From a checkpoint of a small transformer trained on Wikipedia.
Size: 10 layers, MLP 1024 ReLU, vocabulary 8192, 12.1M parameters.
Architecture: rotary positions, no biases in attention or MLP, untied embeddings, normalized queries and keys.
Training: a variant of Adam for these matrices, 460M tokens.
Each number is 50 + 10 x the weight over its row's rms, rounded and kept within 0 to 99. Layers, rows and columns count from 0. The size before them is the row's rms in percent of the matrix's.

# v: layer 7 attention value, 256x256, rms 0.0576, rows 171-191, columns 192-255
# o: layer 7 attention output (transposed), 256x256, rms 0.0643, rows 171-191, columns 192-255
# q: layer 7 attention query, 256x256, rms 0.0567, rows 192-223, columns 192-255
# k: layer 7 attention key, 256x256, rms 0.056, rows 192-222, columns 192-255
v171 089:39 51 54 40 39 51 58 53 46 43 40 40 45 49 40 44 41 56 47 45 51 57 56 39 46 27 52 55 42 36 34 49 43 62 71 54 18 47 34 55 54 52 51 42 51 62 44 51 65 59 45 53 44 49 24 62 48 69 54 45 56 54 48 38
o171 080:52 46 56 40 50 53 41 46 47 54 42 50 43 64 47 56 54 59 62 31 59 39 60 48 57 48 52 51 49 43 37 36 41 47 42 50 60 51 21 55 54 62 48 43 59 65 50 53 62 43 52 60 43 64 56 52 65 37 47 63 46 58 47 45
v172 080:40 65 62 40 43 50 46 51 51 47 53 43 47 54 51 65 54 52 42 57 39 51 28 30 42 46 40 63 32 40 43 42 39 54 41 56 40 53 33 44 32 56 44 47 62 49 52 44 48 49 55 46 18 41 34 38 73 82 48 60 66 47 25 61
o172 073:52 60 48 54 43 60 63 44 41 48 43 48 59 48 44 44 40 54 76 42 50 58 58 49 36 62 41 60 52 43 47 58 49 52 48 40 44 49 50 61 48 56 51 61 39 49 43 64 54 47 59 40 45 58 71 36 35 36 47 53 37 66 50 55
v173 077:62 62 22 42 52 56 49 60 61 45 41 33 57 51 31 62 41 64 49 57 45 49 54 57 68 35 56 48 47 44 54 61 52 58 58 52 45 38 70 47 44 66 51 61 47 67 55 57 42 63 56 42 74 56 58 32 32 45 43 65 51 45 40 58
o173 066:42 61 44 51 60 36 50 50 29 56 40 67 43 34 60 54 54 47 58 62 68 43 63 62 54 53 41 44 60 66 56 44 64 70 56 29 55 67 48 49 51 48 53 26 41 45 75 36 53 51 50 46 50 22 60 47 65 42 58 46 59 50 38 47
v174 081:56 42 69 60 40 48 52 63 39 48 54 53 44 52 64 33 57 54 44 50 54 62 43 42 32 43 55 59 34 47 54 35 44 43 43 62 54 71 46 51 54 35 38 39 47 39 44 42 61 42 53 56 52 40 65 57 76 64 42 57 62 60 53 48
o174 073:52 35 40 33 50 80 62 55 46 39 48 28 52 42 43 46 48 53 51 36 25 53 40 35 60 53 55 51 44 34 57 45 26 41 64 43 56 46 50 44 45 64 56 79 63 56 53 61 52 47 59 55 52 50 47 48 41 48 47 46 50 48 63 51
v175 082:52 57 47 63 44 69 54 53 35 41 49 63 59 46 46 35 48 56 25 43 57 46 40 59 55 30 47 63 59 60 53 54 55 49 67 46 18 37 54 68 63 53 49 54 48 44 54 60 27 48 57 58 64 48 57 52 45 35 57 49 36 46 47 43
o175 084:37 48 47 56 56 50 39 47 63 55 61 48 34 43 52 58 53 35 51 50 59 30 50 75 60 45 51 64 53 70 47 54 49 73 51 63 53 29 43 56 38 62 43 40 43 41 45 53 48 62 54 36 58 36 57 77 55 54 58 61 61 65 52 49
v176 077:43 53 54 40 62 44 50 45 48 44 32 71 46 51 45 32 54 54 73 61 43 73 35 46 45 44 42 52 44 47 51 44 55 39 53 44 60 38 43 60 52 53 45 49 36 45 58 55 49 44 59 45 49 44 50 45 44 69 55 62 44 58 46 46
o176 071:54 48 57 53 37 65 58 55 66 74 51 50 58 51 47 40 51 58 56 36 55 49 42 49 34 52 63 43 58 44 53 51 55 54 49 60 60 67 51 64 55 63 42 42 56 50 56 69 37 42 57 46 52 46 55 55 56 35 25 55 39 65 55 39
v177 072:33 30 62 71 68 66 61 42 40 63 41 50 36 46 32 57 38 57 58 40 53 42 65 55 58 59 68 47 52 47 41 61 43 44 63 39 52 51 56 59 62 49 55 55 55 44 60 41 53 47 53 52 52 45 43 40 51 52 44 33 49 44 54 49
o177 067:54 55 45 46 69 52 45 62 48 45 54 39 53 54 52 37 51 43 45 44 53 45 57 50 62 35 60 44 36 48 48 42 54 24 58 55 47 64 45 60 40 57 39 41 45 60 60 40 50 55 50 47 55 52 31 53 66 66 59 48 44 34 59 53
v178 080:69 53 61 59 63 50 46 45 44 59 56 74 53 56 59 30 40 56 50 71 59 34 52 54 46 62 55 63 56 50 42 57 56 43 40 41 61 44 46 54 39 44 53 65 56 49 60 55 57 68 47 52 51 50 43 47 57 54 46 58 51 34 44 52
o178 074:42 49 64 52 34 50 54 56 46 31 45 54 32 59 56 60 42 40 47 55 41 33 41 53 48 52 47 39 57 48 58 54 41 52 56 59 36 49 60 34 37 53 51 48 53 40 57 55 40 59 42 43 64 45 36 63 47 56 59 46 57 54 66 48
v179 078:59 39 64 75 46 39 53 44 49 45 56 63 62 56 32 45 43 37 39 44 43 46 47 52 41 39 50 49 60 45 33 62 60 48 58 46 44 44 45 51 71 34 54 45 53 28 66 58 50 30 39 49 43 52 58 56 55 62 52 56 37 41 52 60
o179 074:69 42 27 53 46 48 61 70 53 58 54 56 55 39 56 71 42 32 49 56 53 49 60 46 33 60 58 44 65 54 56 40 48 64 48 55 58 40 50 53 45 58 34 53 50 53 56 71 37 51 50 63 40 66 59 53 27 44 57 51 59 39 59 50
v180 071:48 59 70 60 50 43 55 48 53 55 48 63 60 54 73 36 31 49 52 51 55 37 56 54 46 52 54 42 57 47 29 38 42 51 42 57 55 66 64 48 55 69 43 42 46 46 30 54 55 48 60 50 60 51 46 46 48 54 41 57 54 37 65 34
o180 066:50 45 55 43 39 61 56 52 62 36 57 71 48 48 59 56 55 49 43 38 26 61 51 56 47 55 60 60 61 56 51 55 44 51 41 49 51 34 61 52 62 52 57 43 55 36 52 61 51 48 47 68 52 52 62 29 53 44 49 47 56 54 54 45
v181 075:48 39 61 50 44 42 52 45 47 62 51 40 48 48 52 47 46 52 80 51 51 67 62 45 49 34 63 53 35 39 49 56 51 55 55 51 62 52 28 49 49 51 42 47 52 56 57 47 42 26 53 51 41 52 32 48 53 35 48 57 49 63 52 43
o181 072:67 47 53 43 74 42 52 44 34 56 50 61 58 61 36 53 47 44 59 58 39 34 56 37 60 71 60 52 48 36 60 37 44 37 42 30 46 34 49 46 43 66 68 56 41 57 33 62 34 58 53 42 48 27 40 47 72 55 60 56 61 44 56 62
v182 081:62 62 71 83 57 58 45 46 42 58 43 64 58 57 38 61 65 49 51 31 42 54 38 38 55 61 47 65 46 51 54 50 68 62 57 42 57 62 49 37 59 47 40 55 67 47 37 45 60 52 39 48 63 55 37 34 49 50 49 53 38 42 63 43
o182 073:57 54 39 48 36 43 48 39 67 46 60 39 60 43 43 44 54 46 61 46 43 54 48 57 47 45 59 56 24 46 42 71 45 45 57 56 37 44 55 54 50 59 57 53 37 34 59 73 53 61 45 40 49 54 41 47 43 59 61 44 52 50 50 43
v183 075:42 46 40 39 55 62 29 59 46 52 40 63 34 40 33 46 49 48 31 41 54 43 39 42 59 56 44 63 38 38 58 32 77 48 57 45 69 50 35 56 45 35 65 60 55 63 60 45 47 53 55 44 52 40 46 34 34 57 64 65 44 42 41 42
o183 068:48 80 49 57 43 43 34 57 65 51 65 39 50 54 47 41 56 51 58 37 31 51 50 67 44 34 37 56 53 48 26 66 72 37 34 51 54 59 62 42 51 35 42 33 51 37 60 32 39 36 46 32 58 49 50 62 56 49 53 46 51 26 60 45
v184 073:58 43 66 55 50 46 50 58 51 30 47 63 53 64 55 58 62 64 55 46 53 44 55 44 58 38 64 49 43 50 62 49 46 43 64 37 57 44 56 72 63 52 48 39 43 53 57 47 33 28 37 58 31 41 37 41 44 33 37 38 41 51 38 55
o184 069:50 56 43 50 61 52 69 60 36 59 62 56 55 27 37 57 54 57 56 61 66 71 46 59 42 61 43 71 60 58 44 47 59 59 55 26 52 45 37 63 44 57 42 47 68 46 34 63 53 72 57 43 57 39 55 47 42 51 60 53 52 60 55 58
v185 083:48 47 72 50 44 39 57 35 60 47 48 50 53 59 43 28 51 27 56 58 50 53 50 41 54 41 52 57 44 55 47 47 52 48 56 58 46 47 28 44 43 58 44 47 29 33 55 57 41 46 46 49 44 59 45 50 56 37 54 36 35 35 55 50
o185 080:55 54 43 54 46 31 59 52 44 52 46 63 46 36 53 67 48 40 47 56 48 40 57 64 32 45 38 44 63 55 49 62 67 57 49 55 57 50 67 53 64 46 42 43 50 40 48 43 37 41 46 50 62 53 54 60 48 44 45 59 60 44 50 44
v186 070:39 57 78 32 54 46 56 58 38 61 51 49 48 42 65 42 63 54 40 52 54 52 50 55 56 37 34 41 42 56 55 52 38 47 47 43 43 63 37 45 71 55 58 63 53 43 58 44 37 46 41 54 55 50 45 61 59 44 50 48 54 26 44 56
o186 067:44 48 78 76 44 50 28 41 52 50 60 56 58 48 37 42 52 39 67 47 41 61 54 51 46 49 50 34 44 55 27 58 50 46 52 55 53 59 37 61 47 38 51 64 35 68 47 58 38 39 44 45 52 59 48 59 29 72 44 44 36 52 38 52
v187 078:54 38 63 76 49 49 63 43 46 50 57 60 43 56 36 21 55 36 37 57 48 33 55 54 59 38 43 55 44 53 36 37 47 46 54 63 29 56 41 68 50 41 60 37 24 43 56 59 33 41 34 53 38 53 36 51 49 46 51 38 35 51 60 50
o187 071:50 58 52 47 49 30 40 51 69 38 56 38 40 46 58 40 49 49 68 53 49 58 57 54 48 53 54 48 55 50 60 54 58 32 42 46 42 53 45 39 67 49 47 60 48 39 34 41 48 31 54 50 51 54 42 52 49 65 58 61 50 49 46 57
v188 084:61 48 43 34 46 51 42 58 46 48 65 48 51 59 39 67 57 42 74 32 56 52 53 42 47 49 38 40 52 39 50 34 40 55 57 69 65 54 47 57 32 37 49 38 57 38 48 43 57 62 51 53 24 51 41 50 36 69 39 33 65 54 26 48
o188 080:24 51 46 61 56 58 49 52 48 54 43 54 47 46 57 40 36 68 60 61 43 46 37 44 56 39 40 70 54 46 56 36 43 30 58 50 49 59 45 29 58 36 58 55 43 57 36 46 48 43 50 45 48 43 43 45 62 47 65 47 38 56 55 50
v189 079:62 23 55 60 51 55 68 54 56 48 46 46 57 44 52 59 46 48 55 57 45 27 58 37 58 79 82 50 46 43 20 60 48 44 50 41 55 41 58 59 43 45 38 41 37 33 50 44 69 50 30 48 43 52 47 41 59 54 46 44 60 51 64 56
o189 077:63 68 32 39 59 67 61 60 51 56 42 43 66 45 48 48 47 55 48 40 42 72 48 28 54 50 40 39 53 51 37 38 47 24 52 49 39 54 56 56 55 66 49 52 56 55 63 41 62 47 56 63 39 77 47 33 48 51 45 47 53 39 42 51
v190 088:46 45 46 54 32 53 70 58 68 57 53 32 57 52 31 68 41 43 64 62 49 62 53 48 54 41 61 62 58 53 47 58 36 55 54 64 54 48 49 48 22 46 52 34 25 69 64 58 43 53 56 53 21 57 45 38 49 42 51 34 54 69 65 46
o190 086:62 57 43 41 51 49 55 46 30 37 59 42 44 51 43 57 51 64 46 63 56 57 48 52 38 53 34 68 49 47 61 57 56 55 53 42 48 42 44 45 62 47 50 40 58 53 49 47 41 44 41 60 44 45 58 39 58 51 54 37 46 41 53 47
v191 073:71 59 53 73 55 59 66 45 46 36 50 54 48 56 49 73 40 46 71 46 51 51 53 40 53 57 59 50 47 52 47 42 54 50 53 34 63 45 45 48 42 54 36 40 29 74 58 38 43 62 56 50 47 58 65 48 41 48 33 33 52 53 51 48
o191 069:45 64 42 40 39 38 42 50 53 41 55 44 60 47 51 56 54 67 59 39 50 47 29 53 44 68 50 66 62 57 59 52 53 47 48 53 44 41 50 54 62 57 54 52 32 22 61 49 44 58 50 61 44 37 59 34 73 25 54 49 40 47 62 45
q192 088:50 38 45 50 60 59 54 31 57 55 60 57 46 38 52 49 26 51 58 61 43 54 40 56 41 67 56 33 45 58 43 50 41 40 45 43 57 46 41 50 57 47 56 41 41 57 55 54 46 62 57 66 46 43 41 45 64 41 34 55 24 49 53 52
k192 083:55 60 51 60 47 50 61 47 62 36 57 67 59 60 49 47 45 62 51 55 67 45 56 37 72 44 38 54 27 36 55 52 64 50 37 35 56 53 57 57 52 59 49 49 35 46 44 26 49 50 40 55 45 62 55 67 50 39 53 48 53 56 51 75
q193 103:46 47 54 53 45 51 48 50 64 56 33 53 40 49 50 44 43 39 61 50 57 57 55 51 23 55 53 29 47 68 52 46 55 60 47 36 64 47 29 43 49 55 27 46 49 51 65 67 53 51 54 31 46 31 40 44 71 49 48 63 49 44 33 43
k193 075:46 48 57 51 60 56 46 45 55 49 56 41 47 43 47 56 53 48 41 43 46 44 58 49 49 40 58 44 52 40 47 38 48 40 57 45 58 73 47 44 38 67 48 45 49 44 44 75 54 51 49 29 52 25 52 39 56 67 55 65 61 47 49 38
q194 100:57 32 44 55 41 67 47 50 46 44 66 66 49 46 53 41 50 56 42 55 51 55 42 46 61 40 48 43 42 55 56 61 32 58 39 60 39 35 56 55 51 56 59 62 55 49 39 33 37 52 39 66 37 70 46 56 53 65 68 40 52 55 73 54
k194 165:55 52 48 50 41 48 52 42 57 45 74 53 61 53 41 54 47 53 53 54 52 54 50 47 76 49 45 48 45 53 58 53 45 61 40 64 49 51 50 60 54 42 52 55 56 44 43 28 54 52 50 63 48 78 46 56 54 45 51 53 47 49 59 64
q195 110:27 57 66 59 45 50 26 51 40 55 46 44 55 43 56 49 49 59 51 37 49 52 46 66 45 71 46 37 52 52 64 60 41 45 58 54 52 53 50 61 54 59 44 46 49 55 53 50 44 53 41 56 40 52 48 67 58 53 47 56 53 62 66 59
k195 107:50 60 59 47 35 46 69 62 51 68 63 32 55 61 41 34 45 32 67 58 51 54 49 57 72 54 56 46 55 40 42 51 63 38 49 37 55 49 55 52 49 53 50 62 37 58 53 51 50 56 31 19 43 48 67 61 33 58 36 67 60 41 57 65
q196 108:55 28 63 44 45 66 34 52 64 72 56 65 44 53 41 33 57 26 43 53 47 59 42 43 28 40 54 37 49 70 62 48 62 48 37 47 54 52 50 44 47 61 40 46 52 51 59 61 53 56 35 51 39 40 41 42 44 51 64 44 42 48 41 55
k196 103:40 36 57 43 59 49 41 41 49 40 41 42 23 37 50 53 42 48 60 34 52 48 62 50 60 71 62 61 49 50 53 56 56 50 42 22 70 64 37 44 44 58 57 45 46 50 61 44 49 48 46 39 55 17 51 48 53 30 50 61 38 41 28 29
q197 101:53 41 47 46 62 48 44 55 46 43 52 39 44 66 52 49 44 58 35 44 58 50 51 47 67 34 46 69 43 27 46 47 32 52 52 45 35 61 72 55 36 49 46 62 49 48 38 53 44 35 50 58 57 57 57 64 39 41 59 45 54 55 68 51
k197 120:52 56 39 51 46 47 65 62 53 55 58 57 64 54 49 45 48 51 48 64 57 59 37 47 51 42 41 52 44 50 50 50 42 49 58 60 47 40 54 63 63 39 49 52 55 50 45 33 48 59 57 69 61 75 41 68 52 37 47 55 55 53 65 75
q198 152:48 39 44 48 49 43 61 56 43 54 64 57 56 66 49 49 53 44 55 66 53 57 43 51 54 47 43 57 35 40 45 53 47 62 34 51 45 35 51 51 46 50 54 69 55 54 40 43 43 55 46 68 48 66 59 61 49 49 56 49 53 49 68 63
k198 095:40 66 43 48 68 52 52 62 44 52 25 55 47 51 44 46 50 45 46 56 50 54 59 56 25 64 51 47 45 51 61 51 49 40 60 53 60 48 52 45 57 51 46 43 45 80 48 62 45 35 67 52 43 46 54 46 47 44 45 48 47 62 36 45
q199 106:53 44 49 63 60 37 43 38 54 30 45 47 50 66 48 51 45 56 57 49 40 53 45 47 61 52 50 50 40 36 58 35 57 60 62 44 63 38 44 47 35 70 40 63 43 48 46 54 56 67 32 43 46 59 42 61 41 63 51 65 56 38 49 47
k199 106:58 56 33 59 50 32 49 69 53 43 27 58 27 53 55 61 53 36 67 38 42 51 44 56 55 42 64 50 59 48 59 40 61 39 57 46 61 61 52 67 44 69 42 43 43 52 55 65 55 64 51 35 34 65 48 63 52 59 59 61 51 49 56 41
q200 108:44 45 46 41 42 49 66 41 59 55 59 59 58 51 53 40 49 53 51 36 66 27 57 45 50 55 59 36 54 60 62 44 72 49 72 55 57 60 63 43 63 53 36 54 47 54 19 47 56 65 54 45 24 43 48 52 38 60 50 51 46 63 34 51
k200 106:62 43 46 43 50 49 50 45 56 46 54 40 71 40 37 39 47 53 50 63 38 42 71 49 49 67 44 59 39 48 69 42 60 55 46 41 53 61 45 44 41 51 48 65 48 47 56 35 64 40 64 66 52 37 49 57 46 28 42 46 51 58 38 50
q201 109:52 52 48 54 52 53 52 49 46 32 44 54 43 60 53 71 48 57 54 62 60 53 62 37 48 57 52 63 54 47 58 45 49 56 54 51 50 45 42 50 52 57 48 31 49 40 51 53 68 51 57 49 61 52 44 53 49 44 42 70 53 58 43 50
k201 104:54 52 41 53 56 48 55 66 70 53 42 33 34 62 53 45 45 42 59 58 52 43 60 46 37 32 66 65 54 46 51 47 72 43 59 62 51 50 52 58 51 44 59 36 40 43 55 59 55 80 41 44 65 54 69 56 61 50 42 49 48 50 62 47
q202 108:38 64 58 35 59 44 37 36 35 43 52 54 53 44 56 61 58 27 53 45 43 43 49 60 46 52 67 47 70 38 46 55 55 54 46 63 44 49 48 45 54 46 35 50 56 54 42 64 51 43 69 54 52 43 60 54 32 43 54 61 57 52 49 55
k202 107:42 45 58 45 63 59 55 64 52 72 58 47 46 38 62 42 55 49 47 57 68 53 55 57 44 64 55 28 54 40 67 37 52 39 48 45 54 42 50 52 63 44 50 60 58 39 65 41 45 66 58 50 30 49 53 62 41 55 40 71 63 62 52 32
q203 106:54 61 46 45 59 62 37 65 50 50 40 56 39 54 54 43 54 49 55 49 50 52 52 48 49 57 52 28 70 47 49 66 45 47 48 54 62 46 60 67 49 65 30 30 56 48 44 35 41 34 43 54 62 46 54 48 52 51 33 39 55 47 53 45
k203 102:55 58 55 38 50 63 31 62 66 53 69 38 57 58 43 51 41 27 52 60 64 57 41 48 64 44 51 35 52 45 35 46 42 49 29 39 55 46 64 51 30 65 34 38 46 74 53 56 45 33 44 31 56 37 55 49 40 55 41 48 59 46 39 49
q204 104:41 51 63 59 43 49 57 38 57 59 54 62 51 54 43 46 48 56 58 45 51 35 45 43 45 46 54 45 68 59 55 58 67 50 36 56 62 37 31 71 49 61 59 57 29 55 48 61 45 41 39 55 36 45 54 48 49 18 44 44 44 45 49 57
k204 102:40 50 42 50 25 49 44 51 48 59 60 57 58 58 67 58 60 50 73 38 47 41 38 34 41 59 59 38 54 40 45 62 65 52 54 54 50 57 48 60 53 60 68 43 49 76 32 62 52 48 52 62 48 53 48 48 56 33 47 50 48 55 44 51
q205 101:53 50 34 41 45 41 52 56 52 64 51 41 39 54 48 57 62 51 51 34 38 58 26 57 49 57 41 50 45 51 59 48 50 54 47 67 61 57 44 38 63 43 40 54 53 47 53 41 64 57 53 53 55 47 36 66 43 65 45 63 32 53 55 70
k205 094:43 34 42 54 45 41 56 52 74 41 59 47 27 66 31 52 63 55 35 32 52 59 31 64 51 68 60 61 52 71 54 50 51 64 32 64 37 55 31 47 60 49 56 74 70 38 52 51 48 26 62 50 42 37 38 63 37 58 61 57 45 57 60 50
q206 107:49 46 49 34 53 41 39 46 46 53 53 43 40 47 58 40 48 47 54 25 43 51 61 41 49 42 48 45 55 57 35 39 41 49 29 41 56 39 55 62 45 40 44 58 45 46 45 39 40 51 57 62 43 52 52 39 52 47 42 47 46 56 51 43
k206 103:42 36 42 57 53 42 39 43 43 53 31 45 46 45 69 41 60 33 41 35 49 59 49 44 47 42 32 33 45 55 62 44 59 48 44 46 45 54 54 42 63 66 39 70 61 48 39 44 39 38 49 45 54 40 51 38 49 64 53 51 40 46 32 45
q207 104:32 57 38 72 49 59 48 38 46 59 41 39 46 42 44 46 38 62 38 48 58 57 66 49 46 50 58 75 44 54 44 53 56 44 54 34 50 57 38 25 52 44 33 36 56 43 40 56 67 20 57 51 48 51 44 31 65 49 36 36 53 56 51 68
k207 108:54 69 39 35 55 48 62 48 35 59 64 54 59 63 56 46 38 61 50 42 41 54 64 39 25 58 50 45 49 59 40 55 49 46 65 47 37 60 40 39 50 44 37 46 54 41 60 49 53 42 65 53 35 58 50 42 50 44 39 46 42 45 40 58
q208 104:57 32 57 58 48 55 46 56 41 47 30 41 45 39 44 38 45 45 54 43 51 39 55 40 63 43 46 49 69 19 41 63 32 59 40 54 35 57 49 42 60 62 38 41 67 54 48 57 60 55 37 46 70 36 54 51 48 34 56 54 59 43 56 33
k208 091:48 38 54 29 59 50 58 72 43 46 49 49 40 44 35 54 59 52 51 44 27 49 43 59 69 46 37 35 47 27 48 49 48 48 49 56 64 41 46 48 42 41 57 54 74 66 53 64 46 49 48 41 46 56 47 50 57 50 58 56 56 54 37 67
q209 109:48 39 50 56 39 75 43 33 34 47 71 56 46 51 56 50 37 37 54 52 33 44 37 47 49 47 36 38 78 75 46 49 44 47 48 37 31 56 51 59 41 54 47 60 54 58 48 47 47 50 45 62 52 64 51 67 32 55 66 57 58 50 52 32
k209 102:59 50 59 52 65 69 37 40 43 42 65 49 58 42 49 44 60 56 57 61 52 50 55 56 51 47 60 35 37 42 43 45 54 59 44 58 42 39 53 70 38 50 54 54 67 47 26 35 51 60 42 62 49 43 44 54 46 50 65 48 47 56 55 29
q210 103:46 61 54 35 36 45 59 43 44 62 59 37 56 39 49 69 39 51 54 58 57 53 56 56 39 49 34 41 58 46 55 42 54 45 63 51 51 43 45 50 58 57 49 75 60 51 78 50 44 31 62 73 64 55 48 46 48 64 57 34 34 59 52 54
k210 104:45 47 55 47 61 65 57 56 50 66 35 30 56 35 45 36 50 29 37 48 36 54 52 64 53 49 54 59 47 47 61 46 32 63 54 42 51 54 49 62 60 48 55 50 54 69 65 43 57 58 40 66 30 38 53 57 53 66 29 25 41 56 50 43
q211 118:54 51 42 46 43 47 62 44 92 70 52 64 42 51 38 45 56 55 54 64 46 62 36 55 61 47 55 51 28 54 43 56 72 62 46 63 53 56 28 56 57 43 46 61 49 40 49 29 45 71 46 62 58 63 45 51 54 54 49 52 47 50 42 69
k211 093:47 32 43 52 40 45 48 45 68 59 49 40 70 66 53 35 50 48 51 49 45 45 39 74 44 46 56 60 43 56 47 45 54 55 54 63 56 53 49 52 65 40 37 47 35 41 39 52 64 67 52 55 39 60 41 43 57 42 40 53 53 55 48 43
q212 107:47 45 51 62 46 61 49 53 48 48 51 52 46 51 45 69 50 78 49 61 44 47 27 57 42 29 42 68 55 48 40 40 40 48 49 51 59 61 43 45 49 63 61 36 72 58 37 61 48 53 50 59 43 36 35 69 56 47 78 36 53 54 49 48
k212 104:60 41 55 60 66 32 55 57 61 50 61 42 55 57 63 59 44 33 60 46 29 65 58 32 41 32 45 59 49 58 55 27 39 59 46 56 62 42 38 41 50 66 40 44 55 64 46 52 42 46 42 52 29 47 47 78 60 42 62 49 43 53 42 43
q213 107:57 56 50 67 42 46 42 59 66 37 41 48 56 47 47 33 54 55 48 47 50 45 53 60 45 72 63 42 52 40 34 41 53 54 51 59 51 47 55 42 51 60 64 53 46 53 46 60 57 41 48 49 45 49 52 53 71 32 40 58 53 58 45 62
k213 110:46 61 38 42 51 58 47 64 50 27 49 54 44 48 45 60 36 54 44 53 64 46 59 55 54 61 57 35 54 20 54 50 45 51 62 52 52 60 54 62 50 55 38 52 49 39 56 63 50 62 61 58 29 46 30 62 44 59 50 60 47 45 63 53
q214 117:65 57 52 53 51 68 38 43 57 42 55 61 57 60 44 51 53 68 53 41 34 49 51 35 39 59 51 36 46 46 52 44 40 58 59 35 34 29 57 35 26 45 36 40 61 51 71 55 47 73 53 49 47 51 52 72 58 42 51 60 36 40 46 55
k214 105:59 61 46 54 47 42 49 63 33 42 57 53 56 54 75 58 53 30 52 50 30 69 51 42 43 49 48 43 40 52 52 48 58 61 57 57 41 43 60 49 27 46 62 54 58 46 57 54 41 51 53 57 46 46 45 55 61 36 53 55 66 53 44 54
q215 102:53 51 46 49 51 59 37 33 49 37 51 53 56 54 49 56 48 41 59 65 51 64 43 63 49 33 64 32 45 48 49 25 66 45 54 50 45 42 68 29 46 56 50 55 35 46 50 49 63 38 54 46 48 50 39 58 44 55 52 47 62 48 42 33
k215 106:43 63 49 58 50 70 31 53 41 46 61 43 51 48 34 38 44 53 43 75 50 51 30 38 55 52 64 35 36 52 50 50 53 40 60 45 61 57 72 38 49 64 49 54 36 37 48 66 42 54 61 69 49 43 45 54 46 70 46 59 51 30 55 55
q216 117:50 75 41 31 61 45 57 57 65 44 45 43 44 32 56 47 59 56 54 52 34 43 60 11 49 48 59 54 49 52 58 53 42 44 62 59 36 66 46 46 68 40 61 54 61 66 56 51 29 56 66 58 30 64 47 50 60 60 41 59 42 38 43 57
k216 102:60 55 37 64 58 39 57 51 67 51 42 50 39 55 55 37 61 58 49 39 48 38 64 32 68 55 60 48 35 36 54 55 45 55 61 48 35 36 46 47 65 48 56 42 55 29 51 63 47 68 41 59 41 62 63 64 64 62 62 45 62 56 34 55
q217 109:47 39 32 74 49 40 49 45 47 49 60 63 66 56 51 62 61 56 57 61 59 57 29 42 52 61 70 54 40 65 59 29 58 47 49 19 59 40 46 39 44 46 47 53 53 64 49 59 53 65 40 56 38 60 62 67 55 60 53 64 52 63 57 63
k217 102:25 49 44 51 56 59 47 37 35 38 50 46 40 42 44 61 45 47 53 42 63 44 44 46 42 64 60 39 64 48 63 46 47 54 61 47 48 41 33 55 48 54 61 36 61 31 58 56 41 46 55 41 47 55 56 38 47 37 48 62 44 55 46 47
q218 101:51 51 56 61 50 60 50 54 51 57 52 43 47 35 57 39 67 47 46 32 71 29 43 35 47 42 50 46 46 36 69 47 41 48 26 58 40 48 55 37 60 58 47 60 47 43 63 45 45 54 69 31 37 50 47 60 57 50 52 30 54 63 41 43
k218 105:59 56 48 53 49 34 50 43 38 37 41 51 52 35 57 37 45 63 48 44 63 31 48 27 46 42 58 59 32 54 49 38 33 37 61 61 54 59 57 46 41 53 60 49 46 50 58 42 54 56 46 41 44 52 51 67 51 58 62 42 44 56 28 48
q219 102:51 45 49 52 66 57 30 45 43 52 61 62 51 38 41 54 50 68 43 47 62 52 39 61 61 50 44 43 45 43 33 42 49 62 35 53 35 47 73 53 51 65 42 58 48 46 51 40 26 45 44 51 45 47 48 45 44 46 73 42 65 49 48 66
k219 101:45 39 52 65 54 51 59 47 59 72 57 58 64 72 51 59 50 43 50 35 56 55 34 45 49 49 35 41 46 50 43 39 64 53 60 50 64 49 56 40 39 65 40 46 58 62 61 26 54 38 61 46 47 46 53 27 46 42 72 47 58 46 46 56
q220 112:55 50 48 51 37 73 59 47 55 56 61 64 42 42 41 51 45 51 40 38 30 35 46 48 65 53 53 45 50 51 52 55 39 37 55 72 55 38 48 63 41 56 74 34 47 47 48 40 44 45 50 67 50 65 63 58 48 49 32 39 56 39 57 60
k220 105:52 27 62 50 48 42 58 46 61 31 68 56 49 48 40 48 59 57 50 39 55 42 45 44 44 40 46 45 47 34 51 45 48 54 45 30 46 49 61 73 42 58 52 53 53 50 60 53 54 62 55 62 55 54 31 49 45 51 56 51 58 47 45 49
q221 116:38 53 41 52 37 64 46 43 53 59 54 49 45 42 42 36 31 60 53 68 44 51 49 61 59 59 68 33 56 51 27 55 47 52 59 49 34 65 54 54 43 39 63 52 49 63 52 54 55 76 61 48 38 46 69 54 38 63 37 60 43 65 39 61
k221 113:61 49 55 50 27 49 54 38 49 55 66 38 56 40 46 51 34 38 58 32 67 64 31 52 62 58 40 56 52 39 61 54 45 39 26 47 48 63 45 44 46 43 42 66 57 63 43 53 49 71 57 55 49 50 52 59 39 64 53 69 41 65 44 52
q222 107:60 55 64 44 67 54 43 56 58 48 46 66 54 54 62 45 58 66 69 35 45 43 33 45 54 40 64 37 42 50 42 67 34 45 46 45 69 61 38 31 38 54 52 43 47 48 36 56 62 64 44 51 51 54 54 51 63 47 59 45 46 41 53 45
k222 109:60 53 45 38 63 47 33 61 59 53 56 54 50 51 53 52 57 66 61 54 57 48 41 64 48 48 52 49 60 68 57 59 35 67 54 50 72 53 44 38 43 61 46 43 44 54 48 49 40 50 43 58 34 39 46 48 56 50 42 56 46 46 38 41
q223 110:53 47 56 64 38 36 48 36 67 65 35 51 38 50 51 52 64 53 50 35 67 49 46 56 47 48 53 54 57 60 50 59 50 48 57 57 45 49 51 48 39 39 58 44 53 46 49 63 44 42 55 37 46 49 50 39 48 61 42 24 42 46 42 60